config.yaml
num_attention_heads: 3
norm: "rmsnorm"
norm_place: "peri"
norm_eps: 1e-05
positions: "rope"
rope_fraction: 1.0
attn_scale: 0.177
parallel_block: false
init: "orth"
init_std_qkv: 0.0556
init_std_down: 0.00771
learning_rate: 0.00765
lr_head: 0.00974
decay_fraction: 0.604
Each number is 128 + 24 x the weight over its row's rms, rounded and kept within 0 to 255. Layers, rows and columns count from 0. Numbers have three digits each. The size before them is the row's rms in percent of the matrix's.

# gate: layer 2 MLP gate, 192x96, rms 0.297, rows 9-54, columns 0-95
# up: layer 2 MLP up, 192x96, rms 0.318, rows 9-54, columns 0-95
# down: layer 2 MLP down (transposed), 192x96, rms 0.184, rows 9-54, columns 0-95
gate9 084:110120109121095136141127139096108144120132104169092128111170128083118075166153136163127105100160117104096177145116151142139117137114100113086140149132131126114148102138147153135118160117123118102128098118112050142153115127097163148104109128154128159092149155138111118124109089142108177133
up9 101:104157153127152141112069151118169166134141124139134170125104150124131159132107102099168113120119149101107111119145140134123116085082206132149107108141113096136136123163134141133131129166169139141097081101107120111099148167129133128140138122135130115146153151167134092130087129118117116174
down9 093:142145112109144092132178126174098107104141131142106096086143102112120165131151135152100137116150075129161112114142144126125139132114129137134112170133148163187087138122110119085128145129171088101161177091129099117127143112147101138150150116152151167123162127112127128151168139119138161130
gate10 098:151130135120142142085137135095114126113132119114128173115140163127122132138089151148129162134136125118176168126150091102135167122071103132110142197068107150119094118156113085152140138105120157134108093110156128124124142117145119106131124096115128143175124099126156075157106151113115112110
up10 094:169118152139167176139106140083130119129138112129153118128120139133133149131073116146089172152124164132107143103145136116157114073098126125169137108148126128139122097113097169122135107135091122086095100112145172100137141160121129126089134086125145158189118110117104126114122172123133132144
down10 101:188125157102125095112129140152156116136109103121126139119128113131102109101173152116156125094133117099122083136152150099125127159178144141135091117167116142116147136138153144065169147106111134159142104131136102181116147073155143133152093100110126105125134157152157108118088128124134155143
gate11 096:190181107098141149123081159098110118107115138123156124140095179105135152101115140141143133146169119133121125134111102169121141131097127132103146179124147141169160078178132103125114101089135129124135145121138120168082134116125137124107098136128139134118136102152147110094072118141132144137
up11 106:152135153122079098112131175113162159126092126165145083139141123127168116137117130114144110099133169113116132155131110098109121119129110107131119155094180123159135140133164073153093097126138139126110151167140120130118140091131115157088111112129199106116164135134129165112121088133112140110
down11 104:143145144122129132148160139169142122153140158121129176184117076151167133099093151145148104139138138171088106144150122141139087097107134132142096088100093116148137099127176127110136139153146123158109155127141114143105159116154091090103143097121139119120134066101133110121137134153153117145
gate12 094:089112137131154128128146118144113114106101103138115082135092169128121132116153101141139121074140089151124110126148158124154150123167125166155118103102124133102166117106148079109069134178101136136163152144097155117114100128100129151126093117102136134157161078138128148128159144152087125137
up12 093:124122109162157084140100136122093121073128128145077086139129145108133145130140085133155145123153141134184131154096116136122137121159092136142151123085137132106142090093130144135181133131090137135125188140136125083132123170126149104123087160144129130153115105133134099136138091154092128146
down12 100:148109169157111147115110115142081121090148094097138139129163179118157112148121126118124144170104174165141179115137135131093120119100156109141144117140130094136108183155105139123094130115111152159118117151095150107157148111112095123144160122098138122153170141102155149149093100134098142116
gate13 108:132111180102099134126145141118132122141134145130142138123149102119078142119131128120142137158128139151150139087113078109119166136091125110142128136108090132168189090111182163135106131150116113114129120162094100168103167096148091082133134118107153121096126110106144098096127165147105108108
up13 109:171121134131162116144129075119126132156099109105119123097120140137153154173127081122110141104142113123150146147139164130172103120126124129156125135155153152124124109132089136083122119121093154134151150092153169068134101152125177129124144112124160134199137112147128156129148127097178133134
down13 104:124170098123137140134132129095145118136148123143137096107149117115100115118185171143107141144143116129099122176096120104130138141103138162105164115165101124095147128058152133158103072100117142191103118097136125163144111110114131175152126109112122145132143162152138147116101133138113099113
gate14 107:141102156151193149092116167127123122115122122148129123113134189116126151116109128128090087118174113108118158124120077116150102125128130120118103079116149088136120099088098114137141182113155166134103089112136106132095137121125166167146121155120131145154142127092098157114122139130141095119
up14 097:066106120114143127123139101152122164144126099094102125113176122151093153126115132141164081147145130143147155153161140109138142151130170141118170118117144123143147138148168099150165146113141109111118077153107130174145158083116114157129131154110118144168123162139159117089092107127143152124
down14 095:115150140175127121105132146086109146134152136124167141101122102135112185158108143138129143134145099103153169149121088112121136153139115120132123088079109085125126136096104127100124102074133155099134092117159117140115099123069143136134128135116133128133164159130158142108115080127120076090
gate15 104:127154106120123093055107122153158144147127105133124112140145149128074123132112108122130144133098078131162160117109119130165159132112117131097123095114121136129118086126147100157096136138108147116110104097124129057133091107157135090135110168099143113114162130120141149155121128176128096089
up15 112:135100120126114110133149132095142131134127155154147111136127173145130097139133088118156150159119163134127146110154107127127129127114145127098166135128092143106098153109124120103110144136127108147033115111151124136144135097148117125142044132115166146154161121097133131088119103162113084097
down15 107:135134162159111134168147129151106118126136139154149128101113099121157165122092119178139125104145100134147112121103141126105089125106154084139101140156155130142152143155144107103122122096123092136142157119149121187194150152122138074080154154137125145137100162117103090131114108152098127142
gate16 103:184119143155098117098128155102105140128171116145132134164107128161114077107106169167148143146118133123149163156168107115104128121130110107119140170102144086145118112170125112136096123135154089090123134163117150150154116092092170157091128114129138137160118163136156126129149131106120092121
up16 109:069136099114163117130108091167146112133098135143152120085145149128091131136120118112105134097145153095110116105151161116155149166136117152137150115156117141076118125087092114104161114124110134148132092137123143119126158189159092146165085132154102142088144135144098142127105107132133149157
down16 099:111111129112164149147110097108109132127117116152114112130152130111069134119144113110134101125117077088143133127155184130114175139095097174113148086128132100133092112119132141130075128134140069114079095103148139113090093126146145143149122132150109119124131175154109168147141122128138100142
gate17 095:118101108109130141124138124125088117103099169125115146148170105146144112181134108135119122153152127106113140119167126142122096099140115117139124128140144148135120167148111107145126138123140093077093118138068141170108175140129136165121101150118096118111123153116184167159173128150179090118
up17 088:133147116108115109158134146141140187128111082119145137126105165107135144084120115184154132119134125154110124128095114111139141086125165139115143134164130142110151138132155146068122098179133143129142142059160118158132099120154118092125162138125102116122119084179122108101110104135146126110
down17 090:134123139101179170162117106192093116165134141101159136132139117128123121139147139111141134091127122105125107110154153101108126136113093144150132109144155126122132158157133123104140170143105099162128125160122105166140171115142140135155099139091119149164108066127112138147115147101074173153
gate18 106:151116150132130125148148140103113097132133123092134157122143163158134154184168144120163160139119161138067131112151151114123120158084126142113121109127145154111166165182090131128124131104085102165106112105132141142124104062126145135136138139141159142128178116114096135117128106129128131175
up18 107:132165131169088153098124080110102087133112109074124145111115108124122138119137154133129115113134135135141109121112086149130142172117076093139142133137096113140057125130122127099143142162161151130141131151080106120165100115158106127093134157124097054150131115137148132129120128107139136130
down18 112:135080135139124126104140182097126105126114093115170129145116135131103147085127088117141116165121136134157148116150113133156145181096069134098094125179114131131141126138085145138145095131127109110136123090083138111136133082122143066144167154137116133105119113128118104140148150165113113132
gate19 089:082134153148129162161119105107112150105108131153092139151108112081137085123203097103129149123161096124141123123108143139086113130137143107129168166158134183143133125145136108102102150117141121149155165130134115140162152136154122150094111112108116136142147170098132180114142112130147113102
up19 091:134167109094111176131106174091089126120130135139086113137136141121145089100095115141113144119159152104158124161123081093072146104073134156155149154102120126111107103134119108148153101117119120120141106131116129120164123136168159103137126125153121159131126112155092120104094087092136116152
down19 092:092126102141086165150133105122110156116148131130084160119125196144083105105151100105118132100139115096108146113123140157133129127120079115140145155169140115145154138152113120148152095136115138146130128098134087148127169150114135174146111130105103166097107142134137162126154150142150191110
gate20 093:099117139153145121114135121113107122095121129127125104137127175129156101123196116147160124121140139109122092163118146114104174169148062136112178133121144107111160168150117107109131138109129102119142181118118143094139112130111182128145140098122122144128153156164094132111141143091111144079
up20 091:126145128069130116075150118154128126102133153105148177147188129128108136115134133134129164136116164127074130083170152074129104122133158075151132157124156141150129121138146136141123127130131128132151091152115154131163176109132123143118129136140139138119145132069142114107149153148143079130
down20 091:088105128160133071136117129132148130118086105155108140116105114056113164128129130159123150128103123122145127152135105140140161129108120114122117112149148126146124090094110121133110099114145131080176200099137136088134141174138143134113090117118143117133155172141106159116147083129148136108
gate21 092:093120130103105106126127112062110121117117102129161095135144067101150096108138139138133121137141116106132099144143153088066107111138135107097099148114153144101126141096146157121115124121183111140184115106092118131119133126111160100105073170121112167123136121125107161137135136146142142141
up21 094:109148125153158128115125166118092095125135165116121134156101134135094122141132098118083109119133177103130142146103119099148132125135179089107143126120133125113148130115129112155113149110150138148096130104076092122145152104170098179138140171110093086125135115107063145131098112128116085149
down21 094:138118136157124123095170177114156078131106090099106110148115124145149139143110122170156144120115152124129131167168102129151169125124079110099122130153123117175126073167157131140138102110168137129151093128111122178131141127114099100145179096103111136138145117130156121132143105136165120144
gate22 102:127149085143146198123106138169112116144142141110146125089138093122165179115117144115139166153140121115100130123156084111155176135128119114099168129122098182155136111135127167160108138121111112126172112094145110127122151164108144122095166132094108154130119106118089147126122147123143150145
up22 095:118136130105160103096123116101108139095154118097110107143137197089103168098127110136160132180163149151128102123121148132179099103187151093155122100136159142120129144121127143157149153112137111136080170123107148142134110161100118137104156131133089121127099125121117141101118138109097121151
down22 103:119163141123116140072153143138127128089139137159145112116192102119144139109147129130127179162138080088164116138144118123130163116127128125146100077146133089117135142128156133128105118140146139106102114066131097151136139142148162101183097132147110164134136143121104134121145105134082125170
gate23 080:136113131160094139123173135117133154127080113107139132153125138111156102098126147074151091126164134125128149151178129142126114142132089112148144135106160131115124124120113138086118120112175155123161133146170118090113154142096126150093117148089118104147172158139159093146149116109133133198
up23 095:106125119144148124104135195090130156152155145099108163127078148087141166141085121123168124129169141122110163116159118123101120116092127154113136104106112096068116099102118096110132101141138144097132096133139103146145139144125133156149125168132104140102121132135120118128100104101133092179
down23 092:168138164159111139184146129158112132088112115106128139153145122139143131131129153127140151134116134150147121124106121141154096128151104083081104172133160147142144106111127105136136143116157128175148161156106133096138136129115167137099148123123087117152158110071200154123144107161147147101
gate24 100:147123138154146207154108118110088151152096097143125106141158119132166107140129145128132137122105114099136140094115109118125110155131109121100171095130081145166168134112111134161159124146119095112102137096119109101165149108156169100102154128113136095146136148112137097104124159104164090145
up24 096:106127084106147140096075153093161158156086115136104111109129148135162140125127116121137119118126127058156104147115084062097155113132139134115147110131126101105150137123149138106163149117131137149144159148169103114157141110160128075127142109116152130101142129128100145168088134146142104121
down24 102:136125138133148157145122143134119143172117076050148130124138136129152141132088125145122124104135108109121131136147114110122088093127115156137129090144115093128124161092145153170160147117118071141108170126152096154143147145141110129079148119092122095096095153123109132083120125149167156110
gate25 106:148123113117086111088089138173150172136116107133143167159124160108132153104111140170124141129152141134141175126117168123158122149151074132127140130122078124061106100128115130089136127100120125127105157157108104120132141126092159168136106143135137099162140145150128134108085110131144087126
up25 102:133095166124133149151134144121130113110112188123148108127107087113112116133158144107161135092125123154144098109145104143074132130129179166137095099133148198159122172135145110124110109110139109137154133096177142108113129149113096097145104097128141164111136116121112117148180128133108156103
down25 101:109150121090133126116138116136116134124162152148142146159108127156167132119140133116080179114139115117143170127131104150119116097162112149186138131114125090122105084123100109073133131117137137117094098099133145147129081103165089148125135149115118086133091153115125132133112102077134121188
gate26 099:138127116140112124133144166118118142135130107089177111129133123175096132135094130108088136124079101144135114167123101095176128115139119084126133119111093139115104110122122136157163126146133188114134160097122130122100111131180116148130152175123165119132144158163139116157126117140179125188
up26 103:133134109091125122119091111177155170118160164151128154131111163168115138184159138136108172096122138130127125126117125146139102121090180116108102137133155133143160125145130124144131101159133135114118105155155181156147136147151156135133152085195130123153092109103123126096125124119153117091
down26 106:130131095111121115148125096129125134132128140097111094126112102115139141114159155108111108120095142133133130141123149145119119152126158191129110135111165080081141113110123155089147127084124081143109146175099156119144126063106173177142162111125085084125139126144126081142115126150140128118
gate27 096:129168121183143104129126140139095158113083104109165150151107160149072119090142103117148127118119100084106149130146143148142177102130141081094159111120133123112117100092144141173107142123089137157158109124147154127095133146130112125127138130106142099150136156095096147096146128125081135113
up27 107:132100151094144143116155154128152094158134108184120132157138112076143099141107143124140095102191135101100124150119120091142127155112146159125156087155094155122125143148132111088119115134130098094129148130070125163120125100169163117148105135146135166159129107149142137174116121124123125151
down27 104:144096116110129138132125107141144122154101112134119149121119162133119082140123132138137111105073147107069104128116153115147110102156118143122151105135160175091160113133145162152122106103112152139122172137119119062145115105140092181111178123140133103139147157129116144201139123144122137143
gate28 107:148122126131165108139122157145134163117148095116141136141097171094140138149143078135117128131144119165148150109159141167169113157139106147127154183131135131109150107134109092105131101111053142112108123126137121113112096107119136142125108115176169133143140145108131074096103074105155125122
up28 092:109134134117135114139122095141123140102089103125132128116102154135114129131153124163115143144081127153124101137080201135149136168127078132137166126135122085107134097126128155167112111107084136065164120112110134126124125118110125089083115129156089126133090134112173113129147123129116181131
down28 098:110143120134093140121089161128148130155091160164127135119147148148143105125098135147168111099142140109150084137138116124120117094111130165109140113103137159115124169131127117134101127142156117158162128152128115126165157117109083125123204126109125150126090100166110175190101160155135130115
gate29 093:115110091137131096103124065067150130132085110142129152108132133118116110142135119132118135078132104145106189071155163107130138118115135146119145111125125149163124124115102152105106123128115144117135151080140142141157118101149153155154135152156159072109132128164136073145136129163128129147
up29 087:146104154101107174134180127152132123133116157131147107114111135100144138161110107111126149122147119132055099137130149119146146171136165126115126142146112118129110104105127120148137137126138118111174102091145184142127133140165092108119146137175099217122102128112121154125096134142144106138
down29 093:134103175126105167130141159134154117179113088127116184136113123084110123148180172134133170149136133139117120133115144165087112166115145139086103133123118128136132099122108112160169114117143107138105110124115135126136124097148177103131100122128102162088096116152121165099101101126139123096
gate30 105:134084114107151161163122131083130128097134133097123183149099125142154163101109116120110083118145115120130116109130096134129094172123135179158105134198132165092071131101124107141113128123147111165122096127121134189114132132108105111115133111138103122130157107133137116113107122088127136115
up30 107:121129135131149147161094108129109077103148159114121090126093137141143113115180120138186162135124137127155115144142142141137075113119136118146135158110128083111154110118113122091140153110146098150118129134135148114123175069126106129192074137089116148154137135128155139143162139137133107094
down30 102:093109106119139182142135143175116153097110133150106136148125153091134109133098118110152129129120134060158136139127124148142132159138138126173124093177121164085118169105155105126150123130125105113097101137137149112132112134140110093137137131131128132101169121089153095143096143054127095126
gate31 097:119122115127180105120122133179142134103103154138131076150112159097125080096131126102140111106114145125117103148149124187154112141146161114101122119150122144118112168148141108127120116175107121127120128177136101123127175103142125136144143132117120113173119163130150119072092107148128192122
up31 086:118115152104162109061137143118144097099108113115127128151117162111143069069154113094139152132128114137126118115143136119148112160125165105137117147170144124092138141125081123136143123157092114124166153151139124176109130072139149129119096116120127134142134146118106125089116082161120177135
down31 091:142117110123151158162114129131114152138141149136185136088122123101093123175141186152183101129145136096153126153103142114144173102133097140174124096107124155134100128146127136110115155126099134153133101124080140096161098170156120108153162150153142130109149113118144154151115160122133114154
gate32 110:131109179107127098152158198116129161148087163161147163101129131143069109098125111065088129127140090156115120132107095166113108131140163118122125147107143147121113160123157121160145117140119142136129135122123101108104124133085081144143135121172136111145133125111116136109161110135111156132
up32 105:092127095154085144105136139117151132152080122103147123145081136115147139123126124159135186137100120101160172139157157151131151094133147157123120131159153092116110132127118119122103099179155153153126100143153172126090110159158149105141127114092128106099129143113122137165134132127070096128
down32 104:130092135113140106124140135150112116126120106107087132146101145060089149138122088149161139149139151166141149122161101136144159151134104150180120110115124150129092168094139135141139137124135144143102145154100093151115123091097106093145098154169130076100158139124159139119099127098160106147
gate33 104:138104178158145131139141119130107103106096109142114105128130140116136132109155082106143164119139100153146104137131122118146164114115141086157176122154128119182155139126130157137098119115117143150118139145072173123069147099130174141105173100102114124172095115128121108118135165123127136085
up33 091:141112097122123143102163143100122145156146104118180115105136106118091147150113115111108140149112124102136188120149174142175148163100119126140128189116138126093108112101110120133123125161132135096059143128120142107163130118155139115142102138148118163138148137168072105104125110142088121132
down33 100:147134127151177145115131121144106113127074180151103119147172134118167145140118152123115072130159104119120112135085113117111132124134121141143084107127134127141128127098136136139133107102174126119162171060157081110138161162130150107120147099110131105146108163150141148117162125152162122155
gate34 104:133155169152092116115153110122140150118100206175189164163121098110135133133133170122158152153149167126144127111161168143092123143149106119163143126114127097171130119119145157153123136110136159139126180147132123150106141159133122134130169130158118090111129127136128108141140128104122134096
up34 098:135116141112131131139111107123076130128123072101149091111109150115132138102129134122119073124155141175132123146132080144122150112140174156143095144107121120116137124159117082118149139150132130097119110119131100111122116111198150137095116179088122127127146163088102149111115165124161086108
down34 101:177129137140123165126127120137144109171100128147105155117137140160137119155129101128106172157093109096156110107168155140121144132094129096068106111139131149143142114088144157130125166144099145099124159133124125126099134149119172125145138152148157158115109104135179114104183090129084129106
gate35 097:147121163128095140092124106140120083135071107106101088110162143118144121073158108097123121109171132159121086147088115110097096131139135115122098156118143133147080141135112106132105109132116117124117151124115128184147123132094182169129130118107115124134089142116106112092141117151157137092
up35 091:145142106125120128176129154116128098133180125168150148103109130112106161127066158143134111175086117095098116112153147115109158114129164115105113132132134157104111156147126163137135142097160137165116143147163142148131138114109094123148115101180132138149069136141139100099112120171113147146
down35 100:108132131147133144148129124175103147123135151134114101149144120127145161116172133153108153109110098143132166134119111137130119143125097101139143113105148065108127129119124089149125108106170158121174106147123114091133183119115171171117144144163068109129201103117128128169130130135139122107
gate36 106:128163133124095137101097123105155160111139113141123161138106158082143132150130151090153118149124105132119155085145105123083141122102125100119145119131132122128096126149101166120158157130138084162120101171126133120107109116112076127136155094156067113124133165138139099062086124117103132123
up36 100:108130133114087129149136160120090111106164109138137124079118116154136132101118189129118146105108182100118134163134132146117134103159168099117114094125121104119177143180121088144126174150122144113148123116163121117145128112134112179084162144126135147085147128139103114133100149120115099165
down36 107:145142111131172169124144141149124140120133118190123157156102157087126116115136118122145101113137127124114109114135133169179176106063071127112109115125106135144135156124154138091188168125103157097130146121114138126129135151132103153129130104135148134096098097111149138123122100115130074108
gate37 097:108148099165140141140115105107101145127075152124150144162084078116138133118122117105145115134159152096111143103112168136063121103132106127150154153140131154141158093128175155080130153126093135143120135147145146103137096146148132145121147131148144112153141142151075126097142093106162138167
up37 097:118121130165120117114149109115133143117100113115160106115128092150162101116137159137103159140137165124117124117125112131132112137121104166132138113145122107117097148126162193145129140125112133130139112098120148150129128134140073076152146177094132162207156128078140140173131129065139130118
down37 091:155135112123088131089133099122153150132142149100099143104164156097109134130104102080130160124086122136082120130160145158118075115131150146063100119132136130090115086137146084145148156116154108132114129138112121118164122101088126145147155133144111110081119112106125101123112152151171146130
gate38 102:139127114119146150148102129087133146127139072130134112159151076136149106110146148106145081142142159107137111099135124151131130125131119149114101126102143119161107108103164162145121157182158144107141110163140085137119146137125108123134141118141121137132110164171179170096143156124089185165
up38 095:134149140136120131114162170127173133092097120175140092125156163126133131099136089083131083124123124127128130110131121112122159116114153099131071113121175137138126127150148169130106103093170131176118093132100109156116098098114119164120114150146121106146100163095154134100130127156172110113
down38 097:114125069111102145129131106105130113125147131089132178088083124103111153080114130103126143100143115153129124156111113170106132141087093156161147115091133108109145123173162083126172105119120131115099132115182137134150153108115111119114167117141162126145123127124070127137158125097132138125
gate39 092:117158155119120117135168144184102189111122123146101103145120138087088115119176147142127136134126110091113171097121137105143080150136076124117115155099169131128132091124126151185121128128126117110151119115128152180111125109113116155119129143123115106116118156107141111131114121129158190155
up39 098:128133135071096109089142105112112146113155139094143150132111087142139144097124124164118159165105155115164111175139106124154140120141138163178094142143100137130118088103116084104127128156099076119147146196109124108133130151152155155126125107111105135114082121154142146139139123114113116115
down39 096:144142121126096142148118151137143119143103118169126078108117178108131189133117149112147168111143105149124120113119115206172132149100069136128095121116166137139105165126107170143137112106111100132090091105088136129098122147136108115127122164126146125129123154143097134106116132165143105132
gate40 092:113131154114179107100103148071152137151136164117106103138116164103094109110113115161137126113145128135145098102145127092151076127106112106126135097117107129092109121093141093124111128132113153139160174134136077120145102082122135111135119123083134135101176161139116113146099139134108115183
up40 100:138142141097175117100113178125140086142133117114113153109150125072147163140082131129131180134182132073144174108118124140129143148116125097102161143118115148163128103187116130128113163119134112113118152167127104126138112146138113155124122087136147089120145121112100094128118149090104129131
down40 095:130123112105150122167161147106089145131075100133142108108083145137121086123180116146151125145102123105124153142137150125130123144129121100128098104097135133127102137100169171121081131098158093135123125123124109105152133138191150132135104097151153110171137169169133156089120118160134137165
gate41 093:120105123106122138099082103098116173171151139134140153135139160110109161105102138087116126122126137129125120127151108124128126143134078115132103146185105103141095111156105129127101148148128155147146123158122085105143185135120128137183110125116124100126139187137161128156140145074175144123
up41 093:142176151124107107111144170146128123111108107091146097146137108175154085170136133132142152096156109147146123133116134164146122127105106132131160095109154144163125132111149107085140127112102126070103122089146137122162110116126151144112117104167107136143109082096107150136162119147083088156
down41 097:113165177091154129112124106146165122101121148131117162163119136137124127150115118135119145175136118124155147119080094127090164113197122128120135099121121112073128136162131147134111132179137137139083088116153159138141120136087157111150113128154078121100127115135166130097114155133146118110
gate42 102:127144114136155136160112129090136143103157148164084123180132148130131128118149096132081159137125098129097131141144173127154111135120117107115143135149154150153123125136140112148141109160143110097152133148131124123152121127064137155078071152135072137164119119154098085102119109097127168106
up42 101:080107130093105129115105123131131189139140155142125125149151156135134111143162142122115104110094098075136119146148133120128136153139089115091120126165114155112104136136128136148122155149093113183173131141143144129112078103149083118105114162176146108145157110122122109182111097098104127109
down42 105:131116129169132127122149086109141129167161143145142103131097114122149109143128133155085151126111086129113155128160100130142125128138136104141163135119139087114118133111122121115156158109141201103127133109084145180139116118089117198134119111135123105169108095128126100076137145094134089113
gate43 100:095143164128133132123146139114153116167119106123158130122135116101134123103151108152132146065137131129150156131144106151136145095127140148120131184112086102105174131132142142127153087128160096106088133104118161179130148123121090193158119114125140128144139074100113123166115102161118160124
up43 100:166109118145127148124142083123135137129134079108130134100115173127143140179095131117171125132149158117132094110127152115149122124094142120066114101115122115143099170144107108154113147069104168148133115116134145082158128141084139073139118116101118118117132144123143162095186132131130136128
down43 096:129095092095133114117095124147149129110122096163100105118101153139135117150115137106140173153086091119154127142133115114121112160093136109141117116098127120134078127152080096109098177134072080164128125124108140124100145153129148113079167139111110150154125093122160137172112146113125135111
gate44 099:114131136127140120142119112092138135116102076142097100129156121098089127129151128103140095135140111127117114146061141136113101152105083158126134112134097139167180097136098135109109087095143152127153127111116130096132129143083124117109080100136127158085175173140098145140140140164155130132
up44 095:086110142088133114126138140129144138110140117127129148173143138150125126138173125132135112131081106088125138111116154072139110146126095150122136150173110136136154117128089124104185084117146142085116076122127108139183167140136147147133105118102103172097168154120106111142117090098129118141
down44 091:146100137142105097125146171176124130123113106095132110125077127122132148184141119123156129128146118131107101118113139079156128121143147096101131170124146166148121116132130147208130148136157098130153095107162101132083147148145159146128132079135150154089110130093121128153146155113124155120
gate45 102:153105094140139111153068133085078120135165118134158140142123104106140112150133101105078080133165126149133158100125149120119106096129160131132095114141102111111178138133085140108127154085099123109122129114120121116129145085139127156088121094109094136143122137146116111130112133096087087095
up45 089:091113127165136116114198112119115118100169148140174118167140107135155121111174100137086100125155169155130099110132140101094151140088138122109080126122082131116096141108118115152116148181144119135105125128098134131173113100171140132117105136116099146149147117111134131139094136110122112105
down45 094:113111138119122141088084146152109138167116125150151156110097118115112120147117114137164142117147121127133105128179170132135169107143093125097138150104128177129165128145146097135129134103151095147106155156107170137090084139136113121132130115122153097107146094109170156077123157121174096092
gate46 107:101100109130170117123136143109118136127114074155162118143131149102154116101122139124108103110208149143088114105163153137112116112139123108132145118122146177147170158167115096108150127121137126119097153112109116106106152126090159153151142109121118107132144174141152135061125117103139148094
up46 100:061109141140160083158130150138138168110112125142158109113100134111138107092134109129153120134167120140095136146099134099127136095081149141123115149094117134121138107187145086147119121137157153093120109126179108114130155132096134130171139109111129136120082139152112111083103144127132182129
down46 097:109137115125139162108099101139092103151111107097123114108167114149148157147133095067120106144118134156183129138154171121156164112124099110135137111121108144153078143135137156127154126176163123150140093140147129140146119121166136117152137098135148147095086142147167149097145142175105117152
gate47 094:140095120119113136130120102144099123154099147176143154130078123101128149121144110137140145115136105141103133076123125093122099139124103160145081157149135131104135088078116070127131167139125158095154154126105145125108109156185167150136129104118154117137168141123109102114120135096142177108
up47 092:108117150114118128151126111134185099073123118129119115145168142121157136089136133119137167060117115115084102106117179113136107143097104139120155076149147139128112100100120103143138108145119151114123118146104124172180103148147126108135116131124128094099131112153118136119132099144105195113
down47 099:153168152128141128120120110163162154093156150102162130095073129123121121153135103115097050149169152085156138143139107122143128114119145078095132139082082142124114146181177139128144128101136122096129114097141133124118159126132110164132101116154119133125096140126151145130102131134136132138
gate48 097:137089127129134094132160157079115134152099152151184134130101118128125120144169134118142156119117159134131125154150112159086138133130135122142156143109199139150117191124097143125116104118142095123133137105133090136115094165153144127106128136126142139155134142066100180137115154109105117163
up48 104:140118127061122142129176104129152148143143100087144143124132156162176130144137133104138129160157182128144096148135118104068123129132116118141138138094113155126120120139117105086131136134130111108130133131113135091155136173095124108106126108101130100116123120125212120137098129097141077113
down48 107:156152149126119164104171150166136137172127148092154103100107162148120116135118169150098074117118107165135136101113102096149096094102124114122130138112085114145129132157135135108123140181104138144098147131095135138147135099119142194150143163090084109125124124136169127134114123158132114109
gate49 093:132128120143086130114175146085089149145123108129123149132131135117105120128163131145130162137157131114106152149136130118179142112177121117164167084166093165184111099114128148114119093123116122105162165134145104107098153147158190131144115099122092140156141147104121146153135163119138120140
up49 099:109157141118159110144121066150147116119084111166160114144113134151140116117153137111181140114153159123160119178128101170148146146125119146148199141139105121140183137115136134163128156133167127145100113097129121120165150130137168132158119087141132096157100140104135163111137119143120130126
down49 101:119122129112133122111118149127080149140080148149134119126103117111128151161157100132163131159118118139102135169146136105112152095162072123126141140164098171116153132156154140149144096110115158114145114175141136074112182087119140115151137088133115076093087154131109141128117130146145137137
gate50 097:120148091098135099115108141133167138142158109140153117166146144157086139163142116125161134109139141131178145130152079117123099083137095134152114130115148166160152118067125125117104138127138140137151111099109099148136118157115114108176135124179173168093138146087130132142149107140124101106
up50 105:145183133166143117136133114158142156112140150079110144130101155121119131136092129095064130123132134113122144093099091139155110133176084083119153109136143143113113162125111117121129134134136144110130135162106160153129162117103106114177181145117130128141146178105125140122168165125163117103
down50 110:125113123101124124106095138130143150127133144076134120104113127122165129106132107137173115153155097141141144138111086135085169087084102121138141092098142119172166080081113138117106108146144121121124150132126111102130122148102106070124157109107161132168122147138109148108069118116094133146
gate51 101:158123090125144086171166093145118102130116150143147099129119143122095105165152114143137137121159093129100146145078148134152091171144141108133142107103159139157153149121105126108109128118103109097148161095186101076122122146146107121094130147090152159166130133119113143152147094107128122129
up51 094:147127134114163128093105167094132127118143128078131117119118113159106169181097108097159116161146120131144157145155126084109133156110085119177147149102118138121133099119096114102138158118108167138165130100132134165147137153144103172125103168140139147104151148164128115138132159102161112156
down51 093:133153080118138111191159133113107139133113087153144123120105143143125127148131161103140190111091131129110147135104085143136120130149171123110151121105160121127150117136115148166097120147116110102077135113153092091105136148173136121120143101131148135163078136115121130135169123112152095078
gate52 099:124169098090141124122145141135122104114127161110125126122154167113122145114133154148069115161097094120126137095127107124142189133168117099157110097097135158079142120131131104146143107142078115158145124118146108095112144149121139105176147160149143082110116160167169100123143136111146136138
up52 101:155108143137117148108126119121140151150100102102111148120138106140128109161120146144115170103144152126170140170129112153126116130087095146098150104108096133205104124101087121117110071123138115102106117142106106128130164177155144151135105092093120117117142136099122161147101115165087120101
down52 100:166152132095130108136127125120117158127149093174151145154095137113076123127107150070129180157129152111165117126141161122084168138139137113125137120181105157124109119112144135101154128093138153102129137130149126139093153114102097165116153159119123113125179124105168129091120088122104130116
gate53 092:109154089141147125137082138131079114127101116095104132144125163108147129086190138144125076132161107098153164174154106163143163108139126142120114110117124121099137096134118116109125071108100083161108070150123116133127147159120142146112134130137133168127142135165116122140142105119113128148
up53 089:100141123139119077123125135150112153097109130100069153163142163134136114109140148110087101158191143122161144165164115157113176130120134088144136131136119155127154122147123128124081081112107080130116109137126141159099095156131132144099168120141123131115155154143093113120155122098131137151
down53 092:105102136122120078113147089119131080124119172163075143177124145127119129123133162137134099130154129139140157119095126096108128117152136104151081081113113157116113142127170127137140137141106133172098081150112158130111093152151109149137106122182162138134123106091141117144142099118145090113
gate54 095:094147157145127126128111103106138150093130130130147123058113069118128163126177154144085151127122131136117088148121148140161128130109108157162124149129126130125127119119143136126162197157139124162126117146128093154145127168101086133121095134127121090083147117146081096136107159148135130109
up54 089:113158120160139132103105097133131151110140076168114085140119098153134121119137125166089145171118149142121127166115117089184117139145112124114184131186111127083140135115150097084154130136140148126130135157118101144136117167180105083103142130123130102139155151107105105125111139134140127144
down54 091:132092123083135159126107126145143140156109109084156079155139135132145092137104124137127081163123156104146180109126149105113133092145125132140095122090151160152147095128129146142105118101149112111133124118133170110112150153102111103161095143118129136119093127157043138136147149155140140153